config.toml
num_attention_heads = 2
num_key_value_heads = 2
init_std_o = 0.0
dataset = "wikipedia_en"
Each number is 50 + 12 x the weight over its row's rms, rounded and kept within 0 to 99. Layers, rows and columns count from 0. The size before them is the row's rms in percent of the matrix's.

# gate: layer 4 MLP gate, 320x64, rms 0.283, rows 242-258, columns 0-63
# up: layer 4 MLP up, 320x64, rms 0.311, rows 242-257, columns 0-63
# down: layer 4 MLP down (transposed), 320x64, rms 0.129, rows 242-257, columns 0-63
gate242 107:36 55 44 68 42 54 61 80 59 57 39 56 54 65 55 33 45 56 44 43 39 73 57 33 65 47 34 33 65 43 43 61 37 44 41 36 34 42 44 49 55 24 55 56 45 49 72 43 61 51 40 26 32 45 56 48 59 40 60 66 32 54 60 46
up242 105:79 62 47 51 33 75 37 61 46 30 63 74 41 26 69 61 37 54 42 60 60 42 39 45 37 47 44 62 47 44 63 47 41 39 56 47 32 52 54 51 61 61 54 57 71 37 50 72 42 53 57 46 48 63 61 56 55 51 54 27 60 37 54 40
down242 098:37 47 56 52 45 58 66 62 54 33 39 55 56 41 64 54 64 62 64 35 43 41 44 56 40 54 53 75 65 42 49 43 36 33 16 53 56 59 65 39 24 53 40 31 37 50 58 52 63 48 46 52 54 75 34 44 43 59 45 52 34 69 59 63
gate243 093:48 46 33 66 64 49 51 37 53 34 69 42 51 37 54 60 48 41 41 62 48 29 11 51 32 60 41 48 67 54 65 52 44 64 57 47 50 57 56 44 62 42 34 58 68 55 66 55 34 52 49 67 50 41 53 45 49 56 43 73 50 79 66 51
up243 107:59 59 50 38 44 45 58 18 37 50 33 55 40 47 44 37 46 34 44 58 42 64 46 44 65 76 62 64 58 44 68 29 44 37 44 59 26 62 54 39 44 53 66 70 76 56 47 49 28 41 47 43 55 41 56 49 65 45 53 60 62 38 55 61
down243 102:57 43 65 59 41 56 62 27 54 36 46 51 55 53 35 50 61 45 47 47 60 46 42 36 58 55 49 46 33 34 47 33 28 57 49 53 59 69 36 24 68 47 35 37 80 67 63 57 56 43 53 43 74 53 56 39 58 47 36 31 54 64 36 55
gate244 092:45 41 31 56 57 63 37 44 50 53 44 45 65 58 37 43 65 61 52 57 68 47 48 47 66 45 75 47 47 35 66 66 43 35 36 41 63 41 44 41 59 39 15 54 49 49 41 51 29 24 57 48 59 53 36 74 70 61 52 41 51 50 63 53
up244 087:53 54 34 62 29 58 36 37 48 59 48 43 59 43 70 54 56 35 41 40 56 44 37 32 51 47 33 54 43 50 42 44 59 32 45 36 53 22 38 65 36 63 41 62 51 53 45 62 56 66 77 68 52 26 44 33 46 64 47 64 38 64 59 62
down244 096:33 62 53 52 57 51 66 61 56 45 81 66 37 41 55 47 71 65 51 70 51 46 54 33 36 65 61 40 60 15 54 50 36 55 61 64 46 44 52 49 75 58 61 50 67 42 35 51 44 47 62 42 62 57 73 29 52 54 46 48 52 50 57 51
gate245 105:48 40 57 44 61 63 51 69 52 61 67 48 59 47 52 80 47 71 63 38 33 52 67 64 60 63 72 61 47 39 55 51 27 33 52 61 44 57 35 56 42 49 55 55 51 48 43 51 34 54 59 37 73 54 64 37 64 55 48 31 40 67 39 29
up245 111:64 48 59 45 42 60 61 32 35 67 53 64 70 72 51 71 34 59 35 45 44 37 59 47 43 69 34 24 40 70 40 31 52 36 43 53 52 43 32 56 51 61 53 54 53 49 53 40 49 46 50 46 61 71 43 69 27 40 40 66 57 55 44 55
down245 104:53 46 37 56 55 51 76 40 56 63 47 46 39 52 54 37 38 75 57 43 78 25 54 48 59 47 59 48 48 46 61 50 32 41 25 35 95 55 45 45 54 44 47 63 53 49 48 41 39 47 57 52 40 40 50 37 65 50 51 65 53 37 37 44
gate246 101:52 40 56 49 55 68 48 42 56 55 57 59 59 46 57 63 30 53 61 47 25 49 51 49 47 71 68 68 55 47 37 67 42 41 68 76 40 34 39 36 52 60 62 66 39 31 44 30 33 49 54 58 66 66 49 28 43 32 44 38 39 38 53 53
up246 103:49 27 69 41 60 46 61 54 41 52 49 33 48 39 61 42 38 28 75 47 58 43 78 52 51 44 48 58 57 72 37 42 33 46 38 60 70 62 38 52 54 53 29 41 62 54 50 47 49 40 56 32 30 53 60 68 55 52 41 50 24 52 38 59
down246 102:60 57 73 36 40 55 36 81 46 50 55 65 39 51 59 46 76 25 48 58 51 49 49 49 49 36 64 34 70 65 57 43 61 52 50 43 70 41 53 33 67 55 36 39 60 59 56 40 58 60 44 32 48 41 39 51 32 69 52 65 44 63 59 39
gate247 099:43 42 54 54 40 59 32 53 30 68 57 56 38 56 37 63 50 52 49 50 47 46 58 51 29 27 27 46 39 38 70 36 57 49 57 57 36 41 64 41 47 43 50 28 71 47 41 40 47 65 58 38 43 63 63 29 69 39 71 41 30 58 60 58
up247 090:50 32 32 50 48 27 43 41 43 44 65 32 60 67 48 46 58 39 57 52 51 54 35 58 31 52 57 44 50 72 31 80 54 53 54 46 42 45 49 55 36 39 56 76 45 50 45 58 54 36 63 33 35 62 51 74 26 46 28 44 47 47 46 51
down247 087:74 42 51 61 48 42 44 57 59 66 52 25 73 51 59 53 44 45 42 48 55 44 53 55 30 42 78 64 68 21 46 53 23 40 48 59 53 46 54 26 49 49 44 55 63 44 65 46 56 54 68 56 49 53 68 46 52 58 42 37 60 42 52 73
gate248 102:39 51 49 68 42 59 47 43 52 59 70 39 54 72 49 56 60 65 42 49 53 62 58 41 47 64 38 64 42 32 57 60 53 31 47 50 31 36 70 52 48 24 68 54 78 28 46 28 56 37 58 48 54 60 58 63 72 37 40 47 40 46 44 59
up248 097:52 56 49 53 51 33 44 41 48 38 40 47 38 33 59 29 43 54 53 61 46 31 66 42 59 41 39 40 53 61 42 59 36 51 39 80 67 57 51 49 56 46 54 32 21 46 61 47 45 74 40 64 55 68 38 56 24 37 52 63 56 66 64 59
down248 101:47 31 48 40 40 34 52 36 47 53 26 48 60 43 53 46 16 38 41 55 37 32 39 49 77 36 59 54 52 47 45 41 55 37 67 64 58 56 50 44 64 48 34 56 76 58 63 53 35 61 56 50 34 45 60 47 48 61 54 65 44 44 79 58
gate249 110:49 60 52 51 73 49 38 43 56 36 63 31 51 60 50 32 62 63 22 47 51 38 64 57 63 50 41 59 54 39 61 75 55 50 53 58 45 59 59 34 68 43 47 58 62 55 52 31 34 65 41 57 46 57 50 50 55 41 37 61 30 42 69 83
up249 112:43 64 60 43 39 44 46 47 39 50 54 22 55 62 56 60 33 44 34 51 57 63 56 50 66 48 64 33 41 59 53 44 48 47 73 21 58 53 44 52 73 36 50 38 66 29 42 36 41 68 48 44 54 64 43 48 55 70 26 49 63 49 61 69
down249 112:63 43 46 71 56 56 67 46 53 40 39 69 57 36 51 67 32 41 40 62 54 45 56 46 48 56 66 25 57 77 47 58 44 45 43 48 41 61 39 47 56 25 55 31 41 25 50 39 40 38 35 53 66 55 66 68 56 35 54 44 61 43 31 51
gate250 096:47 33 54 64 48 58 39 52 56 47 72 68 57 46 50 50 53 57 58 54 52 47 38 60 53 49 48 73 45 41 61 59 23 48 57 60 60 38 64 23 56 59 51 31 69 46 41 53 28 46 48 42 64 80 47 56 39 40 53 25 28 61 62 56
up250 109:53 60 38 81 25 45 43 45 69 61 38 63 42 37 44 43 55 36 44 50 48 52 55 48 40 48 33 40 47 63 48 50 50 60 81 69 74 54 47 64 40 50 46 59 59 60 59 46 36 71 53 43 19 44 48 67 39 44 48 64 49 46 42 52
down250 110:49 40 44 43 48 56 38 14 54 46 46 54 51 59 46 37 47 35 46 45 50 48 57 76 46 56 25 37 48 53 33 38 43 47 72 50 41 49 54 54 25 40 66 51 63 24 43 51 17 62 49 59 30 45 59 50 53 47 63 61 38 50 62 49
gate251 108:66 52 50 26 46 50 57 51 36 74 49 66 38 49 56 64 56 59 55 32 59 22 44 67 53 71 50 44 53 50 59 44 52 60 44 53 26 52 62 55 48 67 39 50 42 67 48 56 77 40 46 46 63 58 53 32 39 61 37 57 25 32 55 59
up251 101:48 62 66 60 49 55 51 36 43 38 43 43 53 24 32 57 55 59 33 41 43 57 58 66 35 70 51 68 53 53 57 41 55 44 47 40 46 64 57 66 60 28 39 27 69 38 57 34 47 67 54 49 63 54 56 41 45 34 48 41 20 54 35 34
down251 096:62 63 44 46 68 42 65 50 47 53 59 32 58 43 49 30 54 60 64 47 57 63 36 38 55 61 56 54 59 34 70 71 37 32 51 54 70 15 54 29 47 49 58 66 38 42 41 62 59 60 45 49 49 54 55 44 50 53 49 50 73 54 68 28
gate252 099:42 41 42 60 52 20 50 54 28 51 55 51 51 58 57 49 63 76 38 33 53 42 43 68 46 43 52 48 49 41 66 55 31 39 29 59 66 56 34 44 57 62 40 36 49 44 36 52 61 52 52 55 50 39 43 54 33 58 66 44 68 74 56 20
up252 097:55 48 60 37 46 58 54 39 57 28 60 47 68 74 60 28 55 48 65 31 72 47 53 31 47 79 35 64 56 40 67 52 64 48 43 47 35 53 55 51 54 25 62 63 74 53 44 32 60 53 51 69 37 46 53 49 60 35 50 52 48 54 54 56
down252 096:66 69 35 85 72 61 38 68 59 51 58 59 67 52 46 47 42 63 54 50 43 55 43 44 60 28 66 62 46 44 64 31 53 39 48 42 45 51 30 29 49 56 62 33 59 60 41 45 48 53 61 47 37 47 46 42 41 51 52 51 38 60 35 78
gate253 100:40 38 48 48 51 45 60 55 38 47 59 58 60 41 37 57 61 31 58 36 56 29 34 61 45 40 53 53 30 60 57 33 61 68 47 27 35 43 52 45 48 64 39 49 54 61 28 47 71 43 60 20 52 58 54 28 47 70 49 62 49 45 61 25
up253 105:66 56 48 61 57 32 55 32 55 37 31 51 47 49 24 35 29 66 53 39 40 44 71 49 64 67 60 44 46 57 48 55 67 60 55 69 59 42 50 43 58 59 40 63 51 51 71 61 35 63 32 56 42 34 57 45 40 54 44 47 54 66 75 68
down253 109:59 52 72 60 60 50 57 52 60 48 66 59 53 55 26 43 37 65 63 50 47 53 51 70 39 53 78 43 35 40 52 57 57 24 69 59 42 54 56 57 43 61 61 64 66 75 40 44 48 25 58 41 58 49 63 29 52 34 67 52 59 50 56 49
gate254 101:39 51 38 46 36 52 60 66 65 33 47 62 30 39 46 67 64 46 61 36 48 43 53 66 44 58 46 68 43 35 51 24 40 19 44 54 39 36 51 20 34 58 54 48 44 62 46 48 61 42 28 38 53 68 56 38 55 64 54 55 49 39 48 45
up254 105:42 45 48 64 50 60 44 39 64 39 36 69 56 45 65 64 56 47 68 51 62 47 39 72 71 65 35 52 50 35 76 43 33 56 56 38 41 57 66 42 59 51 59 56 59 60 47 52 47 53 38 72 66 67 53 47 63 71 47 52 78 43 36 38
down254 099:50 40 56 62 58 83 38 57 54 43 36 55 48 43 41 38 61 49 51 49 33 48 67 73 56 79 32 60 27 75 53 47 53 64 40 64 37 53 39 44 43 46 52 35 36 37 59 57 41 41 67 47 64 67 54 60 46 63 61 45 45 53 34 43
gate255 096:67 63 42 48 52 35 47 61 68 49 46 39 59 52 39 59 61 43 53 70 43 39 59 55 49 29 27 22 62 25 56 52 46 44 52 60 53 40 50 64 54 19 58 41 52 41 58 36 67 69 42 71 52 54 61 48 44 38 39 49 56 63 54 31
up255 097:70 42 59 44 48 36 64 40 52 49 51 61 51 52 44 46 67 42 39 40 35 48 52 40 61 66 38 55 44 46 33 30 60 44 59 39 41 60 71 42 39 55 43 57 62 36 63 57 71 70 50 61 50 42 49 57 19 79 46 49 70 32 59 33
down255 099:51 45 56 62 41 29 28 49 59 34 45 44 75 42 32 55 30 57 83 61 44 46 61 59 52 53 57 41 65 73 49 57 49 59 49 50 62 47 62 44 66 42 33 37 50 38 41 46 44 42 56 39 49 64 38 54 64 57 49 50 84 48 41 62
gate256 097:37 48 32 42 54 67 43 63 60 42 55 32 71 70 45 58 44 64 47 57 23 58 38 40 30 56 39 47 59 46 38 46 46 49 33 24 57 41 39 43 56 47 48 37 54 58 41 46 60 43 74 49 49 30 57 56 66 39 60 51 58 66 76 64
up256 101:35 64 55 37 53 72 78 49 67 69 48 61 37 42 51 39 48 67 56 48 34 45 75 49 59 42 36 37 75 60 53 46 42 51 59 49 59 59 57 42 32 71 78 37 47 47 60 56 62 56 49 35 65 64 49 50 35 40 58 45 43 46 41 50
down256 101:33 38 54 55 44 45 62 50 41 69 46 43 55 56 66 53 34 41 42 57 39 32 52 60 32 45 51 42 29 66 52 51 35 22 54 41 63 54 38 63 44 39 69 59 40 49 33 55 53 42 47 38 68 64 53 64 32 86 49 44 35 52 55 43
gate257 094:64 60 53 82 61 67 53 37 39 59 48 44 59 33 56 53 64 78 48 50 73 48 50 47 48 40 61 59 58 41 50 40 57 52 47 60 71 64 51 65 53 34 42 52 44 52 44 34 20 53 62 51 31 49 57 58 66 60 42 28 40 46 33 52
up257 101:47 47 42 54 41 34 54 62 31 64 28 70 60 38 52 71 54 62 56 78 72 47 37 58 50 42 58 30 49 59 45 53 57 53 48 65 71 49 66 47 49 52 55 64 48 52 44 42 62 45 39 51 39 49 53 33 79 61 62 44 62 44 76 59
down257 095:35 38 48 38 70 47 24 30 51 46 59 46 25 40 51 33 49 31 54 49 45 42 56 55 40 59 49 38 43 82 66 58 36 58 43 50 51 51 34 40 65 58 43 38 66 49 25 39 45 63 47 47 42 59 53 64 34 35 53 51 29 50 56 41
gate258 110:40 35 70 57 52 51 41 59 36 42 59 62 68 57 55 52 71 54 36 67 66 24 36 35 62 45 60 58 64 48 65 48 60 63 72 47 36 46 69 33 31 60 33 55 60 44 61 61 49 59 58 39 43 39 53 63 59 29 49 42 39 56 62 46